{"num_hidden_layers": 16, "hidden_size": 576, "num_attention_heads": 9, "num_key_value_heads": 9, "head_dim": 64, "intermediate_size": 1728, "vocab_size": 50257, "hidden_act": "quick_gelu", "norm": "rmsnorm", "norm_place": "pre", "norm_eps": 1e-06, "positions": "rope", "rope_theta": 10000.0, "rope_fraction": 1.0, "qk_norm": false, "attn_scale": 0.125, "bias": "all", "tie_word_embeddings": true, "parallel_block": false, "init": "orth", "init_std_qkv": 0.0156, "init_std_o": 0.0, "init_std_up": 0.0156, "init_std_down": 0.0, "optimizer": "laprop", "learning_rate": 0.000352, "lr_mult_qkv": 0.7, "lr_mult_o": 1.15, "beta1": 0.95, "beta2": 0.95, "lr_head": 0.00363, "max_grad_norm": 1.0, "warmup_steps": 532, "schedule": "wsd", "decay_fraction": 0.667, "decay_shape": "linear", "final_lr_fraction": 0.05, "batch_tokens": [65536, 131072, 196608], "max_seq_len": 1024, "doc_mask": true, "train_tokens": 953900000, "max_steps": 8215, "dataset": "wikipedia_en"}
Each number is 500 + 50 x the weight over its row's rms, rounded and kept within 0 to 999. Layers, rows and columns count from 0. Numbers have three digits each. The size before them is the row's rms in percent of the matrix's.

# q: layer 6 attention query, 576x576, rms 0.0216, rows 183-247, columns 240-287
# k: layer 6 attention key, 576x576, rms 0.0213, rows 183-246, columns 240-287
# v: layer 6 attention value, 576x576, rms 0.0142, rows 128-191, columns 240-287
# o: layer 6 attention output (transposed), 576x576, rms 0.0215, rows 128-191, columns 240-287
q183 103:488458482488475516494387488539554488484439631532522460449458544492502477498580471492460539420477479480517496468617520557431453467436407467521447
k183 109:455450503508547529547488460481393467509457452413473459567533531489481537452466473444528544504548447430537544524518509458496516471572588540469462
q184 102:551517431499571541528460494482538463403482565610539428415596474505536502491492405524413544520538510425534464440513676515515456471530556462521474
k184 106:555543533517540505458529461562557506468421537528536549487498567545471475472469477468439525524502511403525503514516474494532486534532516505532507
q185 091:525498488439586522436521558584549409495532583503522406459561482477435521560539474597503484482523557405545363517502577546554457499519532402499420
k185 089:520456617542579480546454498448467459538392455492423444473467475462456468553529479487481537466479542479549533476560448480483535454562498461546495
q186 088:556519516435548425522531629643608499466609398448470468477547486570502584475469536540528510529504526443444394467527484504503547487519546506540460
k186 082:461482467539475490574487498461455467558523525519545482413473501518476493442599613483586455447461528619469468564615517467411513375628421532542552
q187 098:488513601469430478518455448474456524509466438476461474503488581499514412498436492561492543465548540684464572546516431522452505568433400528472510
k187 107:562573488432481528463440532551493542506480489453494396557536406529411546471478506554521568467502521511489494505517498557564523563426448502519412
q188 098:523534452409632551544549541553571478440523441475533499477553490528537567440490525552534456466407544424522411542492523498532453529547617480474489
k188 097:547499479534454512555533570445519528544477530526556453410482522539533445497503458488521456503594531582545526523520512489456450455538494547570516
q189 105:526423409589512495489531533427530436505466458595538469517511487458502562401537510450482501521506545458592468564558467400477522423438554501464526
k189 106:476509560443505570474512512434511445524481460484494500449541471548548487536526469358584424519470589443518504543519557460493504302493594474457496
q190 108:485478503446570474532367536535476510459513519416520537516463471467502423553434439537474533480489482507462529463522445549450454626516428548577488
k190 108:525589512511461475533467517496516622543519551413551514504526585564487515502410530582484542484555389571495512514437534483517491584529427458499376
q191 092:514477514458409448485498414479413539570485511569478495603515587518539468456452496449559499428529463554524555538516492549422477446473406533526502
k191 091:512507437405496523519454532562508467456507473542485444573567475500463476483520517452477519483535512465488503502486478510526510586421549533432496
v128 098:591450517614619431543496492433555611516453465458547492503516497452500409487530512509462442580405616499426531493644509387564474479483451499529511
o128 095:440457571465347505453481462595436510540478521484459584507423517472493476512493568466466558461526404628525492515508485436479548555496437474491467
v129 096:547449513529501567476551512499481477506534441478560504488521592613507469547527371576538496447616566516584474471492506547468544522550530512579509
o129 096:495494440492496485471456474444518416481537578492497556477422492469475507351461508430442572584426511423427443588504467481442514451549487482478531
v130 101:490425547641486498522559517532527484451481544551549529514521558302534543496536529585444512493450540480402457569532500485542544476527387537621441
o130 097:493471471431506526500512513560482559522539459579562595443408431525544488516425403446514489469573467528465510502544537514347524473410488562436546
v131 095:567482551526472475512577497541476521451514470467493487555550471631471529557515476520443518508513504521501529528389457612541498549443520467521513
o131 100:461552415499484506507480489557479471491412536496542460495435524435443526504521575583510459525521391548480503547439518493440472498543449499476445
v132 100:548586422544474425558516493487469540491555467521588481394456490408571459538478501453431518506632479430471469534480494512463521496413494576492522
o132 098:515393512496497437418581488561466473553552534478501509536462449509547460538511591517579504391518479519503487639474471501600428508532515492516427
v133 097:490493477642461514518492546586533591532520486527550504517507496586468469536400466644557491512491500530406458404589560431441473528526519541479540
o133 097:566497528450390504508474435509466423489520441451547384520499524496536529525532511465415491536484458517564525470439440551488529529440553467360490
v134 099:467524514464408456522507535523493486526484475551452480441473466558548524484578521355570496398463417593556493552530527506537509503499464452437541
o134 102:491534524489585541541480392458471492496520480491481535510574562467488422427406512483529484558533485483492417428521501377490570468458469570558415
v135 096:509555545536458509488611529496501524551509540451514447393473505515512533527480550511511520550597529440488483486484518547508435526539532448489510
o135 095:635511507505530467481369474476501361474461511558535439495497462487615535428494549493547531525506501485483467524528408530495548485513569511415521
v136 097:561415440425490427521444552546438482550492426554468558521487510518470445480466577517456536532618595425472553508461444534480465532579488517461537
o136 098:501497484550532555532520494430510475483455542458475449477501524528489617558535477437455368513471439578545492462437501458474515459411611423497503
v137 103:454563528414483463516528536465514525477545496527554539380524463449443469531571540473534496503508548632545492493438503523485531523486479470520542
o137 109:480536497566391520485411573484414480522477490483467533515479538507614456463471456513488570505464459549467505524531455449623563478533523496468499
v138 094:489558524558558457547481569565497499474554480470429570514541544538634561534457613471504542553577408467463428536524546460488500508470526487501485
o138 094:540506583491547517443540511485495520575507513488447467455527441539484368424419394446517521507479526537484462586624534491557550455521504524612596
v139 095:569519526496493497490509502562522517478480490440599483384442425441487445553490577551506470427507556436513553519465443467513424465549506525525486
o139 100:527502501448438519505559535520431519565460530496511414558500540495507573510566493521392513505459432530517524499488488467427538528452502419408522
v140 097:523446489441557538553532478401571419583462516522573487422473596558514535510493495522448478479553345586453545413548503472502479501541505486517511
o140 099:519597495560514503498515494596464504446473527580520471508530516583433501437455559484481517586428474489513538548448518563479470509431427532497425
v141 100:597530574540617439425573503511495449412563489481502602576457511401548504510514531599480465543503485517447491463606411517471464493471489429459537
o141 107:578505553471526522495500590510527514532464491559563456399450466506435421503440476520505579528623478567505411592511484542416522500453459561557470
v142 096:545566491567446517467533470533470497432586521568512478494520477460502554575465512637474524554535521383412444504514471552484553507479505493598509
o142 098:560443460437477468530535477509482527602524483569607439476519469605621484453541532440484500448599462422515490548530504474554516468535541595450534
v143 094:577469568652494433525507520408542507474574453517516541568403502537416526480516405579531532511552494554466504493591481502439420540495550550482465
o143 092:468504476461524523432511482504382451474528530477510520473530460495506487487579543483451565572401492545509502536431453567518508393491527447503527
v144 099:557445501533565404518504531396416547564568505510499546581410611570516492461524467424494515562477538416551487506507521420506555501558457493537394
o144 102:518484502461438555447511545603634560531526535487586445440543385426440460490470497462459389538437531615418466553517608571547496526359568456410470
v145 102:401472492433495549502440508516530475481535509484460501629516620457485457488500624428528434417545433478456528478427508466448518510451514562550435
o145 101:505535562507547585541477445474510490441609529443409482454539529542512548587520461505537486485448573365461488457511499558590408477472584484559578
v146 097:534476454608572494549546478529495499480522512539527473512460542449464514459552474530501492597525519492482482505517518468519458467459500446510422
o146 098:453442497428459544458563577554554492506574534529580593404568500564456431513566491477489513476383569567472501481526570537536528594493448542522465
v147 091:483530462449472476488479567492528488462437529462414437517502500479609443437520492485524456426543560469477446516579580493507435443505414450463489
o147 095:580486622543594453488501602604513435514525425543478548457463489595481571567464458476558473472467526504494483562512548532507601494511508434461478
v148 096:546483432545526479602465522493443496427416494522581488516465570470526553559483439469516518522517329449469500547565511487484513457559500584571500
o148 096:506428522450436490515484444543486526483546596479528454643558515419455422474549594541459519521534519597571521549427506478502551472475435508503500
v149 095:469524544487491498562575478575517452470540545582537524503513493459451508490490498551558366465528507450450514465484520487464456539486433503512461
o149 099:547505452473446470580451525542448533481482479515490488443526491542489574609519471476463483537469490499521464522445516550487483560473471462493412
v150 097:556509551502595425478562506461447467450534481518499532550574493443522555428510507635506504529471423588513507527446482450496477539505550443485479
o150 096:491564550451504593484473588461521502550432526537447489420472477470478620550430463450445492566486472460508488392531480491413490583522515474505510
v151 099:585481481437490485483428479445462589473525496495533498546468593651484462455487445558493505480587512402474484495444591477489522502464526414470452
o151 102:481481449522544453504542505551694469493480493471418573443456460493451552571491532464458551568424465548503534432398485480453505590572436536484500
v152 100:556482542501604527590534461575476465442537531445544477524489576441558515513491458568601506377604553418529594579490442377432494449527564508523414
o152 101:509472543420587485500493562597476507470539497502449504536528473510582478541523492492557494566497500452405454559400612516598538509526396568464462
v153 102:426550464391510507473484510505483514496586460529431565511463644499453445462511493412537547402606506451483516482440453458423566476471506460465478
o153 101:506467537583553515519496500524495473468565510442532499490474445529549504543540551537508548545407502513456489584452602562674481554457475574557485
v154 099:486483515406540463567423511551551489445446453516564492537516459530443484487524603576554481460498426502441423510505506625477463480497540539556461
o154 101:587448594488449562525574459559456513548409536541421478604474510446529488567490538458486454511491526462601522575479434427425567553489458468423544
v155 098:624464509540573551539528429477503499521463509488429553516531477490494497506419521585565551328436573497508601577499536451477597544520515553560472
o155 101:485533581506392476513516481550644503478425479521482402469467502518546574527538475428520400531494456518505427480539573491504459562470505467434470
v156 097:425543508599490498495520515385512524538426473469484468473501519503530527523443514470428471464530500522418570602486588453477525441369444445470489
o156 101:524578469456431582523404490515481476446553588516522518393547506517417441571513457469565596546540468515559515405492376462528440535485431477514510
v157 096:427529563514572478457452447485546485578427510483586484481554430548493450512504507397530447449466461540478567505546452400479463539475584512493481
o157 097:509437427485537497536480535467316474452574517483472489490565584449525453455533574542480472537505451394523410472452362605541509375503504489577484
v158 097:649507578572571429545571490496409506498546529472523483457521454510458477572547545493472468546597606495457536580462559582527453462473515481545529
o158 099:396544449493483474477361551440657497538433477494531485436447503481549540517469466483572490484487453593548373420517437349409501550388524417466480
v159 095:529450442531540545422556544562515513500590507523494489371510600431501478509496474585473448383515500539460540508466555510518468494489448454473499
o159 094:525574517434520559527502527481486533431440497492574505509405402537525567471578459551565522450513487550450479547492470496481557522404436490471494
v160 098:578471538504474503550589594475444552509467567510471420486465361519476516475451422501568606510448551390461471531543445457530496493385509430603522
o160 103:479412541484499399419500442526531488485565532550439637482519499504554465446512529454397400443509492509528453475548539508509520532605463537435505
v161 098:474477417486471476487484607414438445489456510480528478550477528531516507492560551543438471548605393431449458413573505399522482509442426497472506
o161 097:436500473449557563576543460546489542508552484492499471529533472456556475456466452419476411474463600527537479468443485593451535540480510567516502
v162 094:504430420434528533492461450536447416481383512488467509531532465541449476504585546553547469436467504614466453497452463483555430523510548503508493
o162 096:538576542473527490451571603506501481545547487583563515510472497528451544574515440518505463490506494453474469525504491463387514477537517527477498
v163 096:434493414446450662485458495519488493584428574468485525568523430435521491542493548509459414526478493552563455444432532558527495584486507598442501
o163 099:521516554524478481540453403500496545454414454533498436554501563588523538413516455476462511427491567397554535418522446487498420484487543416482450
v164 102:491452472466491513557580532463523530509586499484511508524459580481539449431486480478480477489582524543492528579522476433495517446450455520504498
o164 104:536524503505518537469439550566514527557465489539525447530480453467548599557577536491479454510440523546426536452477544469535592601495458496463435
v165 098:454516457436523484512402542550540437537534503516576540525535435515414451556528536511544492553494536421523475458463496559528552520527584456379525
o165 099:580493513503510518490497502405487434466507491506435511435449526453618569545443509439474463476561468481517517557561489524439541532517454545491510
v166 109:470522479662555572478450380473594537456477462516436513426546515574447518496461523461479529495470411518553514435580485605471476453578503468590588
o166 113:555520483531531495535553584427438502571518514545501538530529507511479495454437531520400575521488454545543534565514412499449525518484530507520540
v167 094:512453470439457478541501496449528509412573597520519561495469578501517448531553501515558491504613484478555552519471435490457558453421521486443596
o167 096:446496562534497568463491534532514474515536495456455441524543428521416546481490432462450525553446508562490486481505565513549429582529526419502406
v168 097:588461465454551529538451470383522489480499525542534532466535593422582575482469456561548538513564537404414544552557558475553453466449460440476442
o168 099:512526568459491494527525506648602417502580563509473462539491388606399476587607553467533418507476484557565455532582554525543509553560539547479542
v169 096:510485492406592437541480573471620415501448493461481536540457517391606492498471517563516533573510499408448525565555549466525532478506540509505475
o169 096:583521533533495503491519464601384526528467504534460542623551458575471508530472623455573504522497485453480458541523470534490468512514480504432487
v170 097:376506597459365526490570510482561518431547580489491532588499427537473483417570535558524492375559584511507481511524483388399508563368447542537490
o170 101:519503495455566518529475533526543475468585491437424477438545560496484568665492397509518460554478496406530549500393501553576524539639489485456510
v171 098:578504466515537457481555506526434624492410450511520514409466501483521516502477435431438552511571537543404421487588484410437481471459503403482449
o171 100:456501539533426472494474576526540498507613525473538508513495461511475456490479501554470497459467460628569485538470592549573487476469474468556593
v172 100:428517500435564533580491481578555539420535489478368462435492452485374485490433520492593574502578427518529531426412549506563526505463566529522520
o172 100:531484474571457521525550560492508431526513509557512599439507502575629501607550523573493463520514492407500588526527425462435525555605469462447561
v173 096:501505481431448596491544518481503579454458513518531541546599440487554494465464483561437446493423514530486427550469535456535537512426398510568554
o173 100:509538601530487531483509440532583540543496494564448396514463555599358558521517527416487443481475482514532506394537494538493490547581490491404488
v174 096:434489407392488482500458465541525476590564453546476468551519527476447479545590460449480505476479528455509515521448530584509600525445519532488462
o174 100:518488470457524520558527510506431481439535465512506534503503541490625472474462533469642460483514611397454502484503547494553508463543491588462456
v175 100:472609542437437562478503494399513502550445557452401531460474399422408484491445475512534456555371539743523508456439533558458500467448519461526617
o175 103:482484439549476494474464383493452574488498440499536517514541571484514481430516473449477601456522488442456535366483437454477467464588432553510483
v176 098:475547485522451515503493523516514512532391500454527410420588455614531502512503528502505489510557515491547492426515485406469492509511483524510608
o176 102:542580439526433470476426434431478544523478521501461473513499525560384466458502493541474515510431529529545505543402402516469474412488540488421419
v177 102:416456474520454525424667460454485473513492440503389545540477451577464509540488518513500536530599420521440547504533499478492508506430537524499542
o177 100:549550492505530540476482403581520477515540543483466412482550565584516394439530426465548475509461512360574457426530483582538419575604524575506521
v178 093:456564487549520469556514441504454465504479501561462489536491527426514387464398426563552520627465559580572480429542460428496467477446532509412515
o178 095:456407545530501514470525586509456583489546465437539587477539497446486520463501468465460475435560480506464511455487462534519548478474422500606465
v179 089:496563502500473542435535398495508537474444516428445427511540389521378469435528580500536529430597567504559586532506495485529570532427481485489459
o179 090:415561468507478499483435598492488518524537461511471593448548593495548573427503409438523467485412526510494442409497510511489492447498582502546579
v180 093:447475467516475517476547510521457481574468472479416523491552392487591504543560475371450529368467493526518575523543472465467442492532511448427514
o180 096:494529467566523432532368544411491519469532529451575435430447579514433420420472548500520529539494515616530465453488443533505530425412481537594520
v181 103:513478488550531424481422562471505614487508474458573471539430476592484523529516459468494537488437520425614511450564485577501554473542423521505549
o181 102:490477469490402529561632471428337553472503447528495606449513460495587471549491578468493566502527515526475504468468441436544534514420506490493456
v182 096:517517563562463524472455522482429449477504518466635463534523523444452432447512435552564518488474463603548529426479462582479553506515496488540602
o182 098:501522377524521536535499523499424540504497502534515544469466451477563542479436527511417546547470451501428504560415442450436481455477443607507411
v183 098:504552460482580538517533550529511583560565545599578516457491495563476598480490457556480519521621484452522509592467511571504497512458467513503525
o183 101:531439513470512503457558472596596453510452537500471486532493484441453487473449548420526477523442542501494484497560584434515514538509461507489438
v184 089:476391516535590408563543536459523513485388507498501525453398464494549505521463426435454571607491441562549562418511477454465465555511500490534517
o184 092:437483425472369572516443487423364563466543495509538457492570579420439430470524490553446515486559480556477557428473456519508480467407472493572531
v185 103:520490519492475490561510539552488456556535531472470483543532557456545545521498507452535482518521576550449532535473505463537550482526546522438550
o185 105:514591536443529527510438518428506499446379473514452476423482446542432536495550529479559478475483529433484427511486545531499466531448493469533412
v186 095:511441476539417434531518485498546467590481440455600513520496617503512464478480493485417511501646539508432477556578509602461467451527507464491476
o186 094:574551470496567548469537438516418515452526472535503495532511453493571444450547569554575495474382472520512549603463494426521471546399494564437436
v187 094:527528529576466487508485406640451560527591488486611515450534478538599548594473508504424481466520473588432526535477536516522470484434473509495460
o187 098:483491507462430551527497527421544504495451556523514435436477560533469429527621445499491517464487584523570531395486416475496467597415511449550517
v188 100:480552497496429509468460553557528460547519489509487470466523407479555476451471508427546449507481488480536506511512432539524509497497515445459517
o188 103:546544516450570505572522415544456502500500533527533464516514506536506487550505500553533503528534486443483421501516477487576439487498558600558461
v189 101:602453538508513480517695490557476573467575517476443508494406531532490479449475508540506431512532559361530483540528530602524502454485492546554528
o189 102:474502490519509460448540492585651566494486558504580427482477476522471528485534555531525497496515480496478452538528532526553528580500562501508460
v190 097:590540486644532504453554637510472496594546554535403625427568455560555536523509505553472383527561469454563481431505554531511456520551521486479350
o190 102:515491479480423520497449429502657465461396447554538403543466490551429486477517497443463506545512518562525426596553480468520463489380553375530546
v191 095:427498606518467496533524627451505457421448413514515512465473441638548448543503591460540489438533551584524536465506501427469520487421547574518466
o191 101:601477526516503558465502492490451488508541500507447542445415467455456421477565410429523588549538508420531457511494461523482572494656445465520579
q192 101:438507499538461527538465519505496495455529472585588559448458556462561465443493493420508534567461604588384479495517593539538515387442523457613514
k192 095:528507449530540462429479451508528536479418586531479483462542498569512544416526500521521499476438393561482463542469409500540552552538512498466470
q193 090:459494440512570584585491523459468540474501499558532459547569527538482479586506506433559452451521506429483543463523521484478524518499568467421469
k193 094:488523630423552494428527556445534550429452499462516555467514478494480469594421400530470455560496476583463473618523453490483517545505555521470392
q194 110:532492530423411514519473478479497545541464530493496379494493458494475533440478515503512508490519453560496497620491387539508493489542504500474417
k194 095:437519483489466568550542535499546456486449477460559454567493563429468462526566527492435496512542635524556603543522474434558511584508439487551512
q195 108:379604449544524491610493505465550522509598540497490532515426609516463458525538498438489549520480471526484557380536550418573510421510473496535630
k195 097:595435390469563549473499543525427510532443529493481491464483510431518510488471519580490502483498453556506476507444541504484489586502494548460398
q196 088:549487482484510464505495538509529493470492580534412606446524591496509498577535407539416500570501482487468461534424643445572571532458500578520552
k196 110:492598488548626458576470516494563522445538543543541571527533563447517490524476366410527508529545522454449547463577577440470510451508547475478540
q197 097:501577467635545478517434410480512477492552428476477459506525591429553515459520571465518520456518484410477572420655525527504523450519559373485459
k197 103:549482495487562445520492420453386631555406483484553488462480490551515596509537388560510524455596392523442494543464480487518457617501495534400539
q198 094:534537579464498511560530474529425493559501548559542449463453499542483544460456458502403550499543482570464473562499461425465475496441392519546492
k198 092:458495499436380548512424489539659407577507595454470420485457574390501336448446541512478557461469573479478547452518577588462521507494439533613500
q199 095:535495454431535520538564529512562502583565522521497526467473536514484467505460510566437480560477525514505463572436588484549513532491456509497503
k199 103:453550468470437489524459512547595471493511594501541518432514631504516439392497466456552597462419618498481489455601545538498530342495465516654515
q200 101:579544524557518604509454492526535506472558513472483592511508542546589436509546477524504461528402569432474519408505519474550484500480472532484502
k200 102:454562598523416533482562557609472558453548553510583602518488465534515536490485395409575389521439448497545509479496551452556503411436518507489552
q201 086:492489537446546535436500482511560527484454622545568440558502535426483487487386465485515545544473518574575469581481500421551518436508404478637541
k201 100:480470534527476520447426446582591447508432635538512469422509538382456427463506541496512628458489517454432547490554521583508517397531597551524480
q202 091:448487499508406466513505527442493522478506611562533549535474562484559482455491500498494500513532471557497538459449495532562520443398425477621567
k202 105:518491429465473540549515470526549517512546599532495516422439543480553413445454572433495527501533520362536480496510600560509464441493526492512500
q203 082:563590465525498538490508544511604540512543522510568401576493575484502499439523497448637483531543530499474503490543534392520511471513501491506470
k203 096:476481392464532581473494512590500516512472570542518468493506585452434469458499529492538531553479490392433438551529580589534556448510490444510517
q204 105:487507562472477500452453402508511487484483536502539457544512473485519474527454546439413466464456438570519423554420468551508509510479469472519551
k204 108:466541450514473512585438558444541521485527440446470472434530448497542574527520567457544499493456517515552418539472469464462428506504484582484502
q205 098:576443490538482451497519492532534468475495458509535587435491543456463496427529470535543508507553522487400492500518541406538500471457508509518538
k205 115:463445559410487465470488536572478495501473561466527479517573491406484461455488470572500531574484574421495483522554504471532547471487500453413487
q206 098:448537544450428466464508428575517426496486464441521425517479401454485573507545519435465537419549423497502454570430491564515485500493515496503470
k206 103:567495499467507565536512484502596484490477479453526472418557481527543508404476630579535499500404552427546441572391529509475410508531504545506468
q207 106:509520541402497481455496492534502476545428545498542431514529479458502523487506521457514491493478482568538427654446483543497467544481494468475448
k207 096:499475505513535585543489530458582535493512488576572499431486429511559557500498564522540489391406566426523423521447441548502376536527511544490483
q208 090:443504527575469478460479559481497398488545503474551464573600453432515512399469502434610530469477509396414465507448479539407538369480570542580522
k208 096:446523459481529624442471506572559524504402586489517458466563543524486524373413548470538512496398520410500543540466454514518522456499595554513486
q209 104:525512511419500466497461444541515472556465544505459440513556400485434515566491496449528498459533466521470502550467467622563481548458478417454488
k209 091:532507410610540522474475509367522512458548418511491467441479463536574524573549516504476413414463456552451507432492435513536442574479535505496434
q210 101:536503513493528440425480417485473496559377537611516459498558524497507492510484489475545488466553531536489462585468506514470479488530435474522493
k210 087:462560450515532547486447497525618587440493458504558436471487476516537594457464610505582507475432450463481482525446439509542403405543519555491513
q211 107:499465493550510521478493322469474525482479379544427526510404469489398496530547481546397542445488472603498464490519449496483470523471471494530558
k211 106:504432556457418406472501464485432503579484467548482484616479480503468490603495438505545566488593546622479533525478590448429518542480450515451488
q212 116:439477510575479530630480473471544508464451449484482490435426499488510522482513497559433489496493479556528557442496538452466479444429534499531536
k212 103:533468479505449421515520496516485494570478528527535523529397546527411476513512495543441499584529475555608532503515562514445570513500484444538520
q213 098:534505470475511565468447439549458462498539540482533471595511514507504469574459569383543539462503541472566453592454500581470528560498511533473493
k213 082:537441480512551560485441445581513508458491469503476583399488483432488618522498516414530515469496548479463467464476441565489455502494511465499430
q214 128:539497518531490525405463446551484476499488563488547496549569472456501458529481561477542523467575493385525408571509453540439543517575513591478458
k214 080:543430477474572533440455552583546554450450466515542500477506437361499514558496471423611435458490531488452480530485418498523488490526485576459475
q215 107:598509512490480538474429536473496472514585517589464507465533512450473476504499445519405512523489533408529415467471488514543577563530493473474464
k215 099:475434461471464519514475555546497448528469503458505424523433494539590485488496502514383503555509573425477459512495461391522560588492613447480462
q216 108:592537559565494491504467540487507493454472649579423473482522517458478424569482463533407407521468462414626458469486547567506509555552482480491402
k216 107:502545531503501456524557576546614486415561546437518483509408560509598424465541525543475459483570520500605467561571533518452406468514476519499500
q217 098:476453467514462522472527508495509384513584472424600484486519387446543524412527489495517595500543470509474438502456435566429443500552553659576538
k217 087:475459489545542507445485466509438510478493412587443527493561467482518548499540502453537489459534473525431439554509351492556474555504491567455472
q218 108:578534483478513514490437448527544453643560601508470574521432569484466468543508526457398501508528354455628472441546474592473538523531510461451432
k218 108:537451501483545451517556495494565478482566509447524526474388579493589501532560513459449420497597446490575479564579541547437434506485496429504412
q219 097:518388432577460526474469473485522400544565465472557549476479455385525507459521543510457591458474508489506494460488506598504488505605617538543494
k219 086:482456402582600494496465362526478484477537412556479556476533471401514620476519475426520593476503488492500456457589439455459469531484462510492462
q220 101:432554554377525479523559520473434564450477505580490456551570536504475436545448487553510486483514547598424577459492523454548476529420433467518417
k220 090:521524509489413521660501549519568485532499575405526414609453480609497445496483483528515488520507507500562506504439604539494424456496479474532603
q221 105:515559506538525422513502545482504620508382487604459475432447598592494519493434438516523475547499470484515508485560482428542488441456466429485500
k221 092:532553460447475415525515584478574477540438514398519528480409523564549469492536501592450522510478444440567531428542571440452483528530467526481589
q222 094:527390433440535538531481487546518482511534539455657466522527391496480547446546585453491494449556478514463449523545500551526508536550585599495460
k222 090:509458490544509572420538476487528513479544447553493541459561444462494566549492567471524475444511503463458579627463419544519460426443538446548502
q223 106:504564515474499449594549488475473572427398518559450479513522583549465469563463468507529494471522536557489562525479591411415529418455404474473438
k223 101:496514481506381388571446567539529595554559535459592478550461522590519437511490460612549469458533540499483532488468680518421503455519525600499521
q224 093:488489511357517463543496479487501554548548518541457498447492577519420485427444497533467539507527461534465491555524496454557510463463439477485520
k224 100:492471422435449471535482506494595503581586512468487459568553498402546502487475521530493504547460580486449571470495481506508511440436488532590486
q225 105:366563512617495495555450462473527490550571488515507506562410571499581461430544532411519538494476443577454488429496563421515489403534426425549627
k225 103:594417452378530547440549552508512440506406564506467394483557488509465546572490502554440460601478417545580476539552435582522511607535476445521495
q226 094:443589486523572469632455568482511502464545474479480532533592521421452476532570451462557496450525382374492611439559514554408516475574516519451429
k226 110:543452524483489493467564460502494523495435470512537476414486437579393477485471517511374452499501447549483452626409429578508479569505465504549461
q227 090:642481487423515480430519479487478484579478484560446543462487547485512489463470414597435498496541476521484457542448470455574522558454401597528454
k227 103:429536451513511524673448424509546498487565528514516529534512555551516447483483502447575555490532492418458530362558564513446500388505557537555550
q228 108:597497536406430454415591479512460468504379545499514532456468430477492531406454473592440491481567519562436398622449430561464524567379450546478476
k228 091:443481499489411471549544416497585431475575523417523471591497524469514359533522581453573521512507616479554546431579463446482524461482516570604540
q229 099:526419442541545506504508497484562553565559516559469565533542527500571491599423504503506514614465461499545581437484573454550554507424532499534588
k229 099:466595462533602501616514454532562467499551506516514488526445543597474509508563479344469522507530490461517516419570560416573531463531532492460472
q230 096:434469526409413474431506453529436499573474532508412467463468481455503490487482564574471503354505492562517474522472429549427457597532502521487409
k230 101:512480502551486565481469476470568516491460503437525436426472355554503526549466538580438539493517497516522473492482462587490465515535410528486481
q231 105:551532567430437494456501539525393497462497463437444470529499421534435511535463536537463455401517496495521498594395513586463471552566466502491397
k231 098:484459549517495518459518509464506514469482499498484591612453454532492467507465455546543497475536499461455519541535467517482448483499403508502502
q232 094:526463495497637531527486489502518485488467437541520523469494459570438549533557443462441475551388608578488503481460484538550479649536529418415492
k232 094:524439464530565394409453474521443354489525468491488542670527519464557453564513423564520550459546557525399564470568519524504575506474503489516480
q233 107:587547530366458540492521502594485558500500454509509508520498459476474495538430549543474491408548456561481460609427476562487461569473400501486436
k233 094:448461515405473539561472529396480490516515446437549516554472443579467546485508557534557426451489413464540499530409464596554479519529452499465524
q234 113:494518600499415505525496486451539529534573495528598483522466468483546566423455536422556461501523436553578501479455452488467391448493440522621615
k234 103:463527526575456449531461550509514525456403513509461468503539402486488609455468571538527507565413447476573448487534421461444492468567511555587539
q235 110:470656568455463583510488509584473535478427468473491472526475446474485479532509495499476469481528469515492434689372476548461503602465411530454439
k235 106:468481552460495494521430569409479587484492404474440474528547376491475529518431542608487376467430472474527541548400442587512442550508476560547475
q236 106:462507461541550466508474542304467569503531511499444569525499535554552436563503542501534453584413485522512520401479476428465482502500486597429526
k236 101:494545492589545545405481500468479480485507510561461617544455535508625515558494421377456441511512388556460566462554429413486536500473539494518492
q237 114:501547613371482538502504441610422524492467464495503388537479464496430512530497522494448494477501480587541427594458497538502510622495484416475456
k237 105:535398462511486469592473479371499528464487361530516479465463456531506501556497577547528467478475523523493512488494483518489479590512494524497444
q238 100:551476563430445482459513439507426504497467522574519504501536466526540521520447500569402459482508429554534473575426413513528521531481442512562471
k238 099:492541485498443505537493505454535483400548429403518536458491462488560575479516541532492456441518568465569447495422495462487426480494518620540505
q239 084:522655537486447514487530521563453677439501490386412522525470463560499445627481471520479524509473506506426588602427511461499509518461471505500484
k239 092:409613585542473473497528526499458604507499467431448579615487385530446446551483461448514373536518453555556569508518460457517446542526438499527558
q240 097:486584579445439532452450450489474453492496526474465483489537458457505530506415520394523502505399453495549493552462453526445497586520480518544526
k240 093:483567462505512522458429493522489511464501436458447453513580519527538582548466574455545461505491508445480523466409377483596445494544504596477448
q241 087:473616544473498423524514425512466636442471485527526466421418519454448474582460472504457462502565458523451556629470527537467525534458445454433481
k241 099:480585502554406521553538494478529580579527485383548437561395445654512424518451523467503460478521461529575518580399607491462458479497403514533545
q242 090:649457475455485557446476417442447587469488502568421540528456536487476490620503485602495480550487606516482528507458486422495434535390454510470484
k242 099:502513502506462471450536548528442504492588440423486597644469483511556456562557420509523454456557540572488492484466473439482506498450446452466533
q243 109:474517468535516488501538507462506500580463552512491397412465508504482554495556505602424494534525475475544493516574499445539479526532596497480435
k243 099:524448486569536451497554457439542459565517498539516504419450507480505482422557497513386579430551547484512484466575514511444532464497470423608497
q244 091:508430500511507456509538594449483426457549578498562436462508491467518561448515506523526591466620518461467529537546558517465497425555573568540379
k244 095:534495476532486548551478540549567478449534427478473410438558497471524532416507521493514518497518516403488437544470519578542462463522520483553538
q245 089:507544571386463420507446439521406636485443519496452432535535480544454376582510559531561471472545541589530489515498477495464493503455452498509541
k245 095:484455505542454511455516447461500559469537432582456571527470503489527510545493422498512467433505509625533525545520524555409488501467495559498507
q246 082:483477498462529545443410420537470587466490447579464409546541538496446434624470542515474466529544547530554483478465451467502495540473386496488536
k246 107:475508533489558519414526449522476539525494441613441578470533504406477523558487456482545446517532562562508524493541449532493506531438478538531502
q247 104:551418436582507592488503451538598374528561495416490538461504438475493527480561584404412487500486508390545442499490488536470458496595594547553453